Weights of a small transformer language model.
Size: 15 layers, width 256, 3 heads of 128, MLP 1024 squared ReLU, vocabulary 5558, 23.1M parameters.
Each number is 200 + 40 x the weight over its row's rms, rounded and kept within 0 to 999. Layers, rows and columns count from 0. The size before them is the row's rms in percent of the matrix's.

# layer 12 MLP down, 256x1024, rms 0.0571, rows 208-234, columns 256-511
096,204,238,270,138,165,214,180,136,164,181,205,175,193,160,187,193,216,223,234,183,177,214,184,274,252,209,201,220,251,269,107,90,188,204,259,206,192,201,182,197,185,248,162,245,215,246,134,265,179,214,190,276,243,261,256,206,150,268,157,118,205,225,277,135,123,197,177,236,189,309,156,205,213,177,223,210,269,174,246,174,144,174,201,226,194,238,176,257,103,179,129,228,150,241,212,197,232,186,200,79,184,204,212,233,269,238,209,155,162,168,184,196,183,219,169,186,225,218,202,183,156,164,196,192,175,195,232,204,157,264,230,216,167,147,150,154,173,248,294,178,306,226,248,151,196,228,230,196,175,208,172,192,214,262,171,249,170,153,218,261,180,203,167,212,165,173,201,245,248,237,217,233,215,225,199,176,272,197,156,225,195,97,227,170,163,242,222,211,154,248,175,273,224,190,140,139,269,145,194,191,174,205,254,215,268,199,195,205,287,204,200,153,191,173,268,180,168,167,173,268,202,179,169,130,120,218,186,168,256,222,159,220,185,207,140,128,185,200,273,138,221,158,237,166,196,144,155,176,152,182,216,212,193,168,174,224
095,104,201,175,160,266,182,202,230,185,181,114,192,236,205,223,200,186,268,232,149,127,132,155,170,160,221,264,110,145,136,166,171,191,195,133,258,197,217,183,167,197,182,228,220,170,137,168,226,209,162,221,159,161,193,189,162,261,232,245,232,250,218,207,194,223,145,206,233,196,203,197,194,219,232,183,192,183,218,213,198,140,168,113,283,171,135,162,227,174,158,212,159,234,156,212,159,150,191,184,279,205,240,166,248,225,199,155,92,222,190,169,168,219,164,208,198,210,171,208,196,204,157,197,179,255,206,209,166,148,239,218,163,188,191,186,143,156,224,168,243,257,189,264,203,183,233,230,235,207,175,172,277,247,218,227,220,159,228,175,202,184,201,239,214,250,194,130,199,149,164,179,222,228,143,192,160,181,255,170,169,187,196,240,138,198,163,180,184,181,237,186,148,164,154,127,276,206,273,155,199,203,198,190,229,179,167,227,173,145,275,219,270,154,168,211,166,236,227,211,207,186,281,149,203,262,182,163,149,195,232,154,292,193,197,253,171,152,180,213,92,209,203,190,217,246,235,175,246,146,195,218,223,114,177,186,191
099,155,239,172,199,187,157,185,204,175,226,192,155,164,165,204,201,238,192,316,139,173,205,261,268,202,229,212,190,204,207,169,178,116,198,153,186,242,178,205,182,223,164,227,215,200,232,218,225,178,174,215,179,272,213,238,197,234,182,242,236,140,207,124,219,168,185,166,241,173,211,238,187,215,245,170,247,245,180,184,233,183,229,205,181,163,245,186,211,226,213,210,286,184,230,204,92,210,149,177,243,202,263,132,154,155,205,188,225,187,224,211,210,149,277,207,225,182,226,217,179,208,108,199,195,176,186,164,203,214,117,237,237,288,147,204,205,158,200,113,239,180,168,197,206,207,188,256,200,118,188,203,203,161,227,220,198,197,146,192,245,200,205,141,180,213,265,262,258,235,196,252,177,205,247,190,169,111,207,263,175,257,154,260,235,174,264,206,189,146,140,186,56,211,124,171,260,273,197,199,151,130,273,245,195,179,190,150,232,151,179,223,167,162,247,222,280,165,237,207,226,209,154,174,262,192,177,149,200,194,232,189,149,165,160,105,161,170,257,217,243,211,207,166,165,182,201,312,187,172,226,209,240,245,147,180,170
091,213,191,260,258,213,214,193,246,140,257,215,264,214,214,184,180,217,249,214,174,229,247,275,185,128,225,192,259,171,237,186,222,182,186,210,205,247,208,184,170,220,212,200,194,108,236,180,154,192,186,293,222,223,224,188,226,227,258,164,261,230,273,189,211,203,198,198,176,195,216,251,182,231,144,229,198,193,202,208,190,253,176,198,194,242,190,213,197,205,226,191,237,173,174,191,272,237,190,142,214,232,191,246,220,141,217,248,242,207,207,204,180,288,177,177,249,181,217,164,206,205,219,123,220,194,221,144,237,205,197,222,194,176,161,196,222,205,219,233,248,211,190,172,203,267,195,172,135,190,259,145,248,244,206,177,157,258,148,250,219,233,220,173,204,257,123,179,202,256,149,207,189,179,186,198,160,285,263,228,181,214,201,214,158,189,224,243,203,108,227,213,154,182,165,229,264,196,128,214,181,242,221,252,230,269,277,154,216,231,228,170,219,275,237,230,207,252,207,161,248,197,187,179,252,190,158,242,114,219,163,205,119,138,129,257,223,196,251,225,140,141,147,227,264,220,235,200,195,202,205,241,173,174,123,213,192
097,192,137,191,172,143,242,253,185,215,219,232,240,201,133,229,150,180,159,179,311,174,232,281,185,183,232,222,226,178,226,169,173,125,161,192,106,242,232,126,216,139,237,262,208,208,147,237,190,258,205,247,218,179,233,154,212,194,199,166,204,251,201,222,152,152,204,216,168,187,189,190,222,254,244,192,187,149,165,189,224,151,254,189,159,207,248,147,206,163,124,228,228,235,136,196,203,198,246,169,138,184,175,168,198,235,124,201,83,196,225,275,107,221,229,214,220,222,194,174,179,224,191,135,184,159,216,191,207,177,178,234,264,174,133,203,164,212,223,153,236,234,186,218,202,194,155,169,297,215,209,233,261,223,164,163,213,193,161,189,197,189,181,249,198,214,207,224,160,154,150,224,114,221,169,173,232,171,132,306,255,168,149,184,111,179,198,188,89,319,182,193,198,164,208,213,284,219,199,229,232,233,193,154,224,215,205,222,222,249,179,180,218,218,271,181,191,126,189,147,200,205,245,223,125,156,183,144,192,236,237,198,166,150,249,195,243,197,228,186,207,201,210,189,212,179,193,173,220,207,216,174,160,197,243,221,179
100,165,207,215,279,178,224,142,183,253,227,202,140,188,227,220,130,248,243,185,181,229,175,205,89,177,148,106,177,188,199,277,216,202,210,157,175,150,192,217,113,177,177,237,183,174,138,200,203,184,238,191,175,217,171,178,137,177,201,207,238,171,180,203,128,222,255,148,191,173,126,153,149,217,197,192,170,240,203,247,145,247,200,128,186,160,290,268,243,211,212,179,252,259,266,156,170,136,164,235,189,233,190,146,191,262,194,232,129,182,205,194,198,195,223,258,132,195,214,168,175,180,213,173,217,182,249,195,189,214,132,153,187,256,252,200,214,189,133,175,194,245,160,272,152,249,152,147,221,220,196,169,171,200,237,197,215,199,209,243,156,230,135,227,195,255,173,203,209,164,286,186,144,226,183,202,136,208,214,262,207,167,284,143,288,157,230,147,138,327,168,211,302,283,179,270,160,179,212,218,152,198,170,274,212,205,135,188,296,235,144,171,269,202,201,239,209,183,168,197,213,106,201,221,220,209,275,114,172,227,254,220,257,237,202,140,218,144,155,189,235,229,194,163,272,222,198,181,163,239,242,147,180,189,160,219,154
098,230,189,163,247,173,138,238,183,116,143,194,167,207,231,238,188,156,271,239,231,182,204,216,262,95,192,173,249,218,183,259,213,273,150,190,213,209,215,227,240,190,192,198,223,187,243,218,222,205,183,164,226,251,225,132,142,198,159,190,264,194,176,211,212,194,209,228,202,218,208,192,245,160,191,152,196,178,295,233,186,281,192,193,169,279,163,262,211,178,246,237,208,302,176,228,234,189,227,196,280,235,244,219,253,233,114,282,207,233,218,170,247,200,193,209,160,171,154,201,222,164,214,182,201,179,217,172,186,197,227,178,217,198,191,267,220,246,188,183,154,173,224,217,211,144,247,189,204,166,209,218,151,246,222,161,137,201,152,224,184,142,221,236,207,243,174,211,190,219,161,155,200,165,174,201,158,180,210,216,188,177,186,304,232,204,196,177,289,236,168,201,262,218,262,174,223,226,227,153,171,122,177,252,189,278,253,223,269,249,231,247,249,221,233,232,178,273,250,264,140,224,183,219,168,194,113,249,142,190,192,194,208,248,128,143,225,232,199,256,151,94,213,167,270,206,289,181,150,137,232,141,147,197,210,176,169
098,167,193,202,191,221,216,258,222,268,199,152,173,267,181,230,289,209,140,224,208,225,218,229,135,241,174,274,197,223,226,208,218,289,196,217,208,177,189,203,211,192,175,189,241,210,216,234,282,198,247,205,142,240,234,199,164,136,192,307,198,169,205,267,160,232,230,212,188,231,149,286,184,183,149,226,256,171,165,216,242,189,171,256,215,187,117,87,179,157,130,178,138,158,226,213,158,218,269,168,207,158,184,172,252,210,285,277,178,180,158,246,167,191,187,178,188,153,220,189,185,237,274,221,244,133,204,155,184,270,242,259,188,243,200,218,218,169,273,195,180,232,199,216,200,170,115,137,238,216,248,116,273,214,194,209,157,167,288,239,247,148,210,274,227,151,86,203,171,173,224,200,125,180,191,180,220,225,198,135,214,276,166,198,186,209,181,164,197,248,166,201,172,277,231,238,155,205,264,234,224,256,200,184,228,208,216,148,220,198,179,165,199,184,248,185,184,240,181,161,244,208,202,218,262,257,206,186,238,210,251,128,205,227,190,163,216,194,202,158,246,170,153,204,185,160,294,197,140,140,228,222,205,141,178,211,218
096,235,186,285,233,221,176,108,168,192,192,143,170,138,219,212,183,182,247,265,130,191,258,209,223,126,259,147,170,231,255,194,184,230,265,209,252,223,187,255,153,139,176,232,259,175,224,184,191,264,127,223,211,177,165,130,215,205,265,186,193,219,228,259,157,194,191,209,121,126,233,156,219,229,153,270,188,220,150,152,225,186,225,281,167,142,174,227,244,176,213,146,216,196,168,237,153,229,194,220,210,218,290,259,210,188,189,127,180,197,198,181,260,194,210,205,219,235,190,213,203,247,187,224,190,212,219,238,182,193,286,168,194,134,245,196,169,239,226,142,246,177,189,210,207,263,152,200,274,219,235,226,100,151,211,139,219,221,148,132,262,229,180,219,184,227,205,204,184,231,173,257,227,187,187,153,244,201,202,228,152,185,214,123,172,160,180,220,180,130,189,193,227,234,300,298,168,194,224,217,204,140,207,296,165,228,192,220,279,206,179,129,281,254,232,221,177,182,249,189,174,219,148,247,239,221,208,223,163,240,193,232,156,233,136,246,184,211,172,198,149,156,189,233,197,167,186,253,128,254,180,256,173,270,161,163,211
096,268,210,160,224,152,164,215,105,170,238,161,165,199,203,290,212,187,238,174,225,189,145,244,177,205,223,237,230,117,218,235,109,256,209,145,223,235,182,140,260,288,236,229,225,207,125,196,166,154,222,222,193,221,270,212,171,223,208,128,261,144,203,284,153,203,267,189,194,250,214,230,195,211,159,168,184,247,153,228,288,192,242,270,135,250,193,196,213,197,267,292,210,217,201,230,98,196,160,251,271,171,132,246,251,192,162,181,225,203,197,186,221,195,178,170,162,167,223,174,183,202,134,206,185,213,208,168,177,155,248,168,202,248,241,209,174,167,216,284,153,132,170,169,185,227,191,173,211,199,191,134,155,264,186,252,217,161,178,176,222,247,251,123,146,202,237,248,208,236,206,211,358,175,280,261,206,139,231,232,227,193,183,257,233,162,191,197,184,203,242,191,270,230,244,185,165,242,139,172,236,141,152,217,203,183,197,267,221,154,202,190,230,275,274,225,189,235,239,142,212,191,195,169,231,141,208,221,194,171,291,192,202,210,168,177,212,161,147,240,187,261,212,231,228,166,212,217,176,131,260,189,234,68,254,207,221
093,219,212,139,211,192,207,187,126,213,192,227,158,181,235,182,181,262,210,219,209,227,208,164,208,160,176,182,145,179,214,114,165,299,200,207,205,222,229,179,220,231,180,196,209,233,225,191,197,218,159,169,250,272,175,200,180,270,158,132,259,251,148,169,182,135,281,163,214,185,197,162,214,183,236,201,133,184,186,257,163,202,218,173,209,172,237,262,207,176,180,239,226,195,191,154,165,221,153,229,190,196,190,183,232,208,238,262,131,154,186,215,150,148,179,199,187,233,202,221,199,201,165,212,284,195,234,171,211,179,243,240,203,179,191,177,197,187,193,198,212,214,271,163,173,214,168,212,259,211,166,275,186,149,180,218,141,155,175,209,127,195,201,217,234,179,239,238,236,282,163,212,204,172,157,172,249,171,216,262,284,197,198,164,267,240,194,200,217,167,204,201,116,205,221,178,145,248,211,211,170,253,230,204,229,149,128,174,285,245,103,251,162,262,223,171,220,281,134,176,162,152,210,196,208,249,218,247,207,215,214,188,140,224,236,214,193,228,186,195,101,222,212,210,193,245,149,237,193,259,219,184,241,232,278,175,212
095,155,240,147,199,192,178,172,150,241,213,263,209,235,180,174,189,155,113,339,200,224,208,223,225,272,215,147,157,249,263,242,156,193,232,173,206,195,181,229,163,243,138,201,194,217,226,153,222,150,175,250,174,183,208,134,218,129,194,196,182,198,208,140,162,268,267,273,252,216,193,152,69,175,221,164,284,199,200,116,172,191,216,175,200,210,175,303,181,201,221,150,252,161,177,237,233,195,284,176,194,194,164,221,133,216,277,202,170,228,208,120,188,217,208,150,151,207,182,207,213,199,270,189,205,182,215,81,248,218,178,130,148,200,220,172,229,202,193,179,165,187,208,185,198,182,161,257,197,187,223,244,255,133,214,178,172,200,206,180,255,212,242,193,168,201,242,140,190,168,156,265,165,241,227,217,245,177,164,267,160,228,179,207,271,260,221,196,164,213,185,210,174,200,138,236,121,139,257,151,168,215,213,191,141,200,209,186,181,186,194,239,209,145,129,214,230,214,199,165,174,181,293,172,104,156,156,157,183,251,204,195,198,269,240,264,232,232,109,213,215,164,223,209,100,210,163,185,188,170,226,218,195,227,188,216,132
092,164,212,288,184,175,208,197,168,179,190,158,201,174,222,188,161,205,150,199,223,135,148,242,198,246,224,227,165,182,192,108,225,158,179,185,270,178,184,259,170,205,107,223,207,174,171,159,219,249,226,145,139,158,221,245,163,198,159,178,224,179,224,201,252,228,203,199,233,242,222,184,174,215,183,195,218,207,153,183,214,197,222,192,251,161,264,164,159,211,180,250,135,186,177,235,214,198,158,256,165,180,208,223,157,218,239,264,231,211,157,140,167,209,199,106,135,161,195,244,208,189,143,207,208,212,185,210,210,147,191,163,217,227,190,149,221,152,165,199,193,179,250,209,200,189,261,214,157,166,169,166,197,218,200,266,242,224,225,220,161,137,208,176,204,226,242,186,237,228,138,244,196,204,248,179,195,248,162,175,160,210,214,159,183,186,163,240,136,191,220,197,275,254,147,128,169,140,107,148,240,161,195,180,189,199,131,153,179,194,242,148,126,215,163,184,238,308,139,152,143,216,212,202,188,187,206,174,215,157,160,198,213,260,182,135,217,154,225,229,261,182,164,228,127,215,231,254,231,234,162,207,255,177,190,190,191
099,201,192,241,175,198,206,198,185,215,229,182,197,181,197,173,155,194,155,234,165,223,204,236,142,187,231,168,183,177,227,149,135,210,226,168,146,202,121,153,199,167,249,213,172,147,223,163,154,166,218,229,171,279,209,251,257,147,226,194,191,149,185,288,213,274,200,199,202,109,241,169,200,222,174,205,182,176,137,202,236,195,183,267,211,259,122,206,179,170,215,124,278,165,204,149,233,213,175,208,209,254,211,167,237,208,193,203,185,145,212,163,146,224,223,221,132,201,207,230,225,226,194,224,270,178,196,182,214,254,289,263,177,218,133,192,257,236,198,212,227,180,216,159,189,216,198,137,149,171,276,130,137,224,193,200,133,194,200,231,159,124,193,178,189,215,180,258,180,226,238,175,142,188,238,201,240,259,177,233,143,194,233,141,201,207,243,160,211,261,103,171,305,169,181,139,146,119,191,202,221,173,242,165,151,256,204,214,97,221,157,147,212,190,157,171,166,147,201,159,158,188,147,155,218,190,220,251,224,275,173,171,204,227,112,178,216,156,209,203,227,141,212,186,237,203,199,260,176,147,253,184,246,237,250,187,219
097,172,273,216,232,199,198,240,222,176,231,237,139,193,196,209,173,175,182,200,205,217,167,232,201,172,199,201,146,202,206,241,203,230,270,130,204,221,207,245,247,173,167,157,174,228,245,253,242,170,141,181,140,161,203,149,227,184,199,155,297,140,162,242,278,173,243,241,243,199,186,271,211,208,151,189,244,227,192,210,185,237,137,197,123,137,243,158,234,221,207,186,187,236,201,225,207,184,187,219,210,157,181,239,216,217,174,168,193,284,233,203,176,152,225,225,190,204,205,190,230,238,212,220,191,144,190,158,238,177,229,195,233,167,168,193,203,173,198,210,142,252,168,204,199,224,168,207,207,238,163,154,206,152,237,109,204,251,186,123,216,273,234,315,204,222,187,128,154,202,170,209,271,282,193,280,247,235,248,176,165,190,239,142,248,232,145,168,181,314,173,283,250,264,256,232,167,237,246,241,196,86,177,209,182,129,242,276,230,158,231,296,221,147,151,197,250,212,134,176,234,187,151,182,208,234,181,213,146,223,183,227,239,185,211,189,209,245,175,163,217,269,203,166,202,210,204,140,249,205,132,221,202,275,177,159,235
095,244,276,153,174,256,234,108,279,182,160,243,182,165,193,179,196,163,162,251,163,192,191,299,209,187,278,209,178,152,268,144,142,189,148,226,153,247,155,185,192,273,185,214,182,160,199,215,156,222,185,165,270,157,188,216,276,226,182,227,144,208,225,221,217,148,209,180,217,289,225,131,249,236,228,166,217,173,211,144,272,186,226,169,247,196,242,233,205,233,243,187,228,213,106,175,135,158,140,219,235,181,188,226,243,201,265,171,171,130,165,167,280,151,154,237,207,150,188,189,180,287,241,163,172,270,220,210,171,174,200,202,201,160,137,151,234,191,162,268,221,199,254,243,194,233,176,169,200,283,240,237,133,213,194,203,165,137,169,283,164,172,200,217,156,229,254,227,177,199,179,246,236,230,227,164,153,173,118,205,181,273,132,219,138,228,201,205,168,135,211,179,239,169,201,163,254,257,175,133,178,161,197,268,222,123,212,253,205,211,213,216,317,166,235,163,219,175,275,212,188,188,164,166,144,206,183,207,230,223,163,269,244,161,243,154,223,142,234,173,219,185,124,169,200,216,248,157,216,220,175,189,180,191,173,192,178
097,174,207,224,263,231,195,113,265,171,192,217,217,214,179,164,237,169,178,216,185,213,213,184,186,298,244,176,145,179,194,153,217,154,177,208,236,179,285,226,192,211,192,229,239,172,187,149,201,132,179,199,203,169,173,199,160,207,215,267,249,238,245,270,166,192,137,161,211,186,210,215,158,251,193,234,186,193,175,133,145,294,229,222,191,232,293,245,202,163,203,141,181,219,173,204,197,151,258,253,76,216,257,170,225,218,224,216,186,200,164,239,182,141,166,243,296,202,202,253,195,222,245,188,206,289,207,270,150,234,156,237,165,217,205,122,230,195,131,235,195,229,220,148,201,258,245,176,209,166,187,104,184,153,220,224,207,172,252,191,191,135,207,214,151,232,180,156,215,179,74,238,176,135,160,192,127,189,243,201,200,150,182,230,157,228,275,210,135,167,246,200,234,249,208,232,159,152,185,229,174,193,167,252,206,219,128,162,189,229,218,189,133,154,229,158,218,226,197,150,123,241,229,187,258,187,231,181,187,180,199,215,207,239,160,210,198,243,300,71,208,132,186,207,237,208,254,198,208,219,230,252,184,213,234,189,184
097,209,202,118,146,180,142,240,197,215,210,107,174,145,194,174,133,218,188,188,226,239,202,180,185,214,212,171,228,181,145,301,207,256,255,131,194,217,243,154,217,183,215,212,206,217,180,214,177,224,228,229,174,157,188,228,233,104,155,193,270,181,211,183,220,220,158,265,208,242,158,204,241,188,227,214,202,136,182,212,241,118,263,249,133,190,172,320,230,150,128,134,237,230,176,212,160,306,265,260,219,204,231,230,224,204,110,179,194,177,202,223,219,187,265,198,189,175,196,228,217,232,115,210,225,196,234,233,183,185,214,181,230,100,249,254,225,223,229,197,175,163,136,199,214,204,172,146,211,192,168,127,227,251,166,186,119,167,259,243,152,169,217,208,204,225,137,157,215,215,149,343,182,203,200,251,221,168,214,136,138,211,214,191,191,220,235,186,271,182,221,193,163,233,227,147,187,154,269,177,223,220,139,111,181,119,214,173,172,242,245,198,162,203,156,214,225,280,145,255,196,218,216,204,187,185,189,187,196,240,193,257,290,218,174,141,183,209,174,210,201,164,272,195,302,189,181,202,206,190,217,197,151,222,165,197,193
100,169,230,194,145,157,218,230,197,181,152,244,189,158,205,180,148,178,237,143,176,248,190,148,181,207,196,194,230,232,220,197,227,215,199,237,120,197,200,241,235,156,185,166,148,225,209,226,245,142,162,175,173,141,299,232,179,254,138,202,218,270,159,195,178,193,198,179,190,175,243,248,120,205,232,202,156,185,194,275,192,227,222,271,177,138,183,221,151,134,115,181,191,273,227,232,187,148,172,144,161,228,158,168,197,204,149,233,199,102,120,210,152,177,223,155,186,222,186,232,198,186,189,224,163,174,217,172,228,179,234,152,192,244,260,250,193,190,170,265,212,146,235,237,222,191,246,209,133,174,236,227,222,249,242,301,269,134,209,216,194,140,211,261,241,194,170,248,210,210,234,203,273,179,209,177,105,273,271,228,198,197,193,312,167,181,176,186,247,210,186,150,245,225,201,159,223,150,173,169,138,187,268,208,226,281,212,168,212,250,192,254,200,184,127,219,192,227,237,130,164,218,168,238,243,219,183,207,212,207,214,163,187,239,216,157,201,150,122,234,162,222,178,167,219,185,189,165,159,188,125,188,191,229,196,180,219
094,182,154,228,215,237,246,201,179,193,251,140,202,190,192,170,200,187,192,202,199,125,205,191,169,164,222,153,182,202,273,169,197,147,188,208,262,258,256,186,166,193,186,232,221,210,111,177,229,177,155,254,159,218,169,158,195,202,192,159,187,189,163,141,181,199,150,209,225,212,176,163,163,197,286,201,178,186,231,194,275,227,241,196,154,252,246,193,211,200,203,218,213,280,220,245,177,162,181,238,184,184,194,187,208,222,255,252,215,175,205,227,174,179,200,221,203,225,189,205,179,227,256,148,175,293,136,212,231,209,265,293,184,227,143,229,116,104,143,137,137,130,237,155,201,274,237,211,252,193,260,228,244,146,143,183,215,179,204,134,185,241,188,183,249,252,242,171,209,145,187,163,159,201,214,146,220,192,228,167,218,127,285,211,227,181,181,127,211,248,178,209,207,189,193,151,165,236,207,222,258,210,237,205,177,217,189,264,222,205,163,125,221,196,218,266,278,163,241,196,254,213,192,240,190,191,259,213,180,188,150,217,163,162,151,146,239,169,201,166,288,126,197,209,183,202,195,141,259,121,210,218,179,202,197,206,171
098,180,118,234,224,211,186,135,159,192,247,266,257,211,200,141,215,233,231,246,135,193,207,156,227,207,232,197,196,177,205,152,259,171,186,152,171,281,176,259,261,169,224,141,211,214,217,226,223,109,166,232,222,281,239,169,240,260,249,194,174,194,202,172,191,234,238,225,253,261,173,248,181,255,167,202,260,227,217,196,249,313,171,204,177,192,198,173,208,194,245,230,250,198,211,232,236,216,163,288,257,235,207,272,255,129,254,215,211,233,170,196,180,187,178,239,132,178,212,248,212,148,185,189,210,158,209,181,160,154,280,233,133,159,198,225,192,193,199,141,222,179,211,138,206,197,233,172,212,308,207,224,173,168,163,172,200,131,207,170,227,206,267,176,220,195,227,194,239,219,201,246,209,84,236,202,147,277,252,238,265,189,219,140,182,234,252,195,197,233,243,200,185,184,139,183,216,238,201,246,206,168,203,294,205,158,217,238,218,222,246,155,201,189,262,218,103,188,165,241,171,219,192,165,169,202,155,126,180,127,209,218,244,196,139,211,153,256,107,164,149,242,215,289,254,216,191,182,161,226,207,161,190,132,149,200,167
160,259,232,197,199,170,366,205,195,196,155,203,206,149,229,241,202,194,202,189,219,191,216,191,189,211,209,202,252,262,213,304,159,207,249,189,238,190,230,180,223,217,205,143,219,187,221,193,199,236,173,229,172,175,222,255,219,230,202,218,221,180,227,176,206,173,180,207,194,189,173,203,212,237,149,161,216,182,208,180,241,183,210,179,202,170,211,170,167,184,214,264,194,204,183,181,179,315,161,146,178,200,240,211,172,162,198,188,199,274,380,188,205,196,244,216,203,175,193,221,213,232,173,296,200,250,166,198,199,190,153,227,221,147,221,201,231,191,336,153,187,174,203,223,168,167,223,190,221,210,216,200,173,218,197,189,221,237,174,256,205,141,180,202,188,179,199,222,185,170,209,201,209,211,236,201,312,205,240,171,269,230,198,165,200,206,200,209,197,198,201,357,192,221,188,154,219,184,190,167,209,215,199,189,203,235,197,158,218,203,164,234,182,196,183,220,199,216,197,153,187,159,165,211,252,180,164,226,194,239,200,232,221,251,135,195,201,190,178,236,251,174,201,241,171,209,173,170,239,198,192,168,197,184,218,207,254
097,226,220,130,161,225,238,219,235,246,261,211,230,148,149,208,97,140,159,183,162,196,174,251,202,178,228,195,175,200,152,234,180,194,234,151,185,170,180,165,194,197,235,142,244,178,196,246,169,198,178,233,239,225,181,190,224,268,214,217,224,205,179,153,208,186,184,240,228,208,246,195,200,173,204,227,201,228,230,190,229,214,194,168,171,286,266,106,200,220,225,239,204,173,219,163,138,134,206,188,217,208,189,248,227,225,182,238,224,199,156,197,251,238,144,206,280,285,177,252,193,185,190,146,147,219,198,164,231,278,205,184,195,271,237,224,221,225,175,212,211,274,213,180,212,249,219,209,180,158,189,315,198,282,226,230,226,205,205,216,247,220,198,196,135,225,213,169,138,186,255,235,200,177,247,207,170,123,226,198,187,154,217,190,225,160,298,230,212,182,190,238,93,259,205,186,129,260,203,200,222,197,187,168,240,178,172,242,186,166,215,188,200,189,179,223,147,155,139,121,249,249,233,218,201,188,151,181,240,235,317,243,246,234,205,252,217,230,198,158,181,211,180,222,151,176,194,191,261,187,185,170,194,229,115,208,208
102,179,248,226,207,245,256,217,116,350,230,195,176,168,209,133,213,169,196,143,178,200,218,203,205,174,158,183,237,242,234,201,162,155,260,192,179,209,178,242,207,245,150,148,171,220,184,252,181,213,173,184,206,145,165,190,158,202,161,179,183,206,225,281,148,264,153,253,226,204,246,171,208,175,178,217,161,221,227,221,229,205,226,207,149,239,226,198,196,207,284,264,188,216,159,246,157,222,216,224,314,130,143,167,247,222,219,246,256,199,145,204,197,260,186,233,197,247,234,219,170,140,258,181,135,189,205,253,226,153,211,231,165,260,253,116,229,194,187,176,123,226,251,212,215,171,138,186,193,206,177,225,156,164,156,230,255,258,143,209,284,212,197,237,249,213,216,231,139,222,290,188,222,271,244,196,152,141,183,252,205,221,285,238,268,167,152,183,142,171,157,211,166,176,146,282,147,191,171,239,268,161,228,148,186,215,165,179,136,300,176,176,202,169,221,270,230,206,231,157,234,202,188,210,220,120,219,211,254,192,205,228,136,222,224,179,280,144,221,275,144,191,237,183,228,190,157,239,208,226,124,215,196,190,150,206,215
093,139,230,166,257,213,209,106,141,177,112,163,186,178,202,231,237,225,240,220,137,179,263,217,148,236,243,245,204,203,213,202,228,232,203,186,163,231,155,245,198,166,131,207,249,164,178,168,167,216,151,195,183,98,230,141,246,161,163,178,189,272,233,240,211,246,194,227,211,197,233,208,154,242,141,202,172,232,166,145,167,132,150,205,185,176,187,173,185,195,177,186,206,188,170,182,119,221,209,186,257,224,216,277,244,136,178,207,141,191,189,240,207,118,171,211,246,200,224,155,179,195,173,161,239,259,160,105,145,145,85,144,172,183,131,185,166,205,181,180,288,128,146,205,201,166,226,226,200,227,255,117,179,208,167,247,281,224,112,242,207,131,238,221,118,224,120,217,248,150,252,182,235,237,243,156,202,260,220,232,241,140,209,231,233,223,203,152,213,240,192,168,161,212,190,263,170,170,120,218,168,189,254,147,109,174,209,163,165,195,197,177,215,182,181,116,268,169,150,182,197,212,226,140,173,174,228,212,241,234,229,147,297,213,161,125,224,188,178,223,182,175,182,246,162,207,178,188,140,131,187,234,165,122,177,186,182
099,202,255,195,215,202,234,310,189,210,247,154,201,167,236,211,264,231,174,180,197,189,253,184,200,235,204,188,245,193,197,88,152,172,225,205,197,237,224,143,203,228,118,161,258,192,213,237,152,177,246,336,251,135,172,232,241,204,143,174,209,123,253,186,180,225,182,144,155,109,113,268,216,179,197,168,246,204,171,289,159,217,219,216,188,188,140,150,205,190,221,243,249,182,248,184,219,169,252,232,188,175,144,172,222,215,180,234,185,230,198,243,221,235,191,183,221,287,185,135,162,123,304,237,219,178,173,215,143,194,109,208,210,229,209,184,253,180,221,204,199,203,191,279,191,148,182,162,187,262,192,218,222,178,250,179,234,224,282,227,180,176,177,133,237,123,196,170,237,175,250,210,239,231,218,231,233,189,210,222,220,231,257,218,201,213,180,203,177,186,107,224,176,170,190,223,168,130,175,211,184,224,214,254,215,259,169,220,153,187,207,174,235,171,201,282,188,229,139,144,264,193,141,134,193,170,273,176,171,119,154,298,200,249,236,213,166,187,183,229,212,188,141,243,170,187,202,204,183,204,256,230,227,171,238,140,211
093,145,202,213,264,203,182,222,181,217,159,151,225,220,197,150,278,219,200,198,241,148,132,119,176,199,257,204,175,177,138,158,198,201,240,154,214,182,256,192,221,179,216,247,145,187,222,192,171,243,217,157,128,268,156,213,90,203,172,184,179,320,256,313,208,189,172,261,193,223,192,253,234,198,154,191,239,150,170,160,140,268,128,208,202,200,250,237,184,161,175,145,246,139,198,219,168,190,155,170,195,190,119,228,128,249,232,222,106,190,183,189,264,178,59,222,200,228,184,125,246,171,199,165,190,191,259,194,262,258,186,269,165,230,184,229,232,221,193,269,194,178,153,163,221,170,172,245,158,235,249,200,205,134,241,227,206,217,210,166,264,220,199,235,204,237,219,169,225,233,217,261,263,142,141,172,208,203,136,184,224,257,113,118,196,199,225,238,230,273,239,175,183,202,201,116,189,231,159,232,222,209,245,154,132,132,184,231,204,208,174,180,239,214,191,253,204,200,249,211,143,212,169,202,121,186,249,204,180,203,218,116,166,236,96,224,175,200,195,167,155,216,233,109,189,236,261,196,195,252,168,259,179,205,218,182,179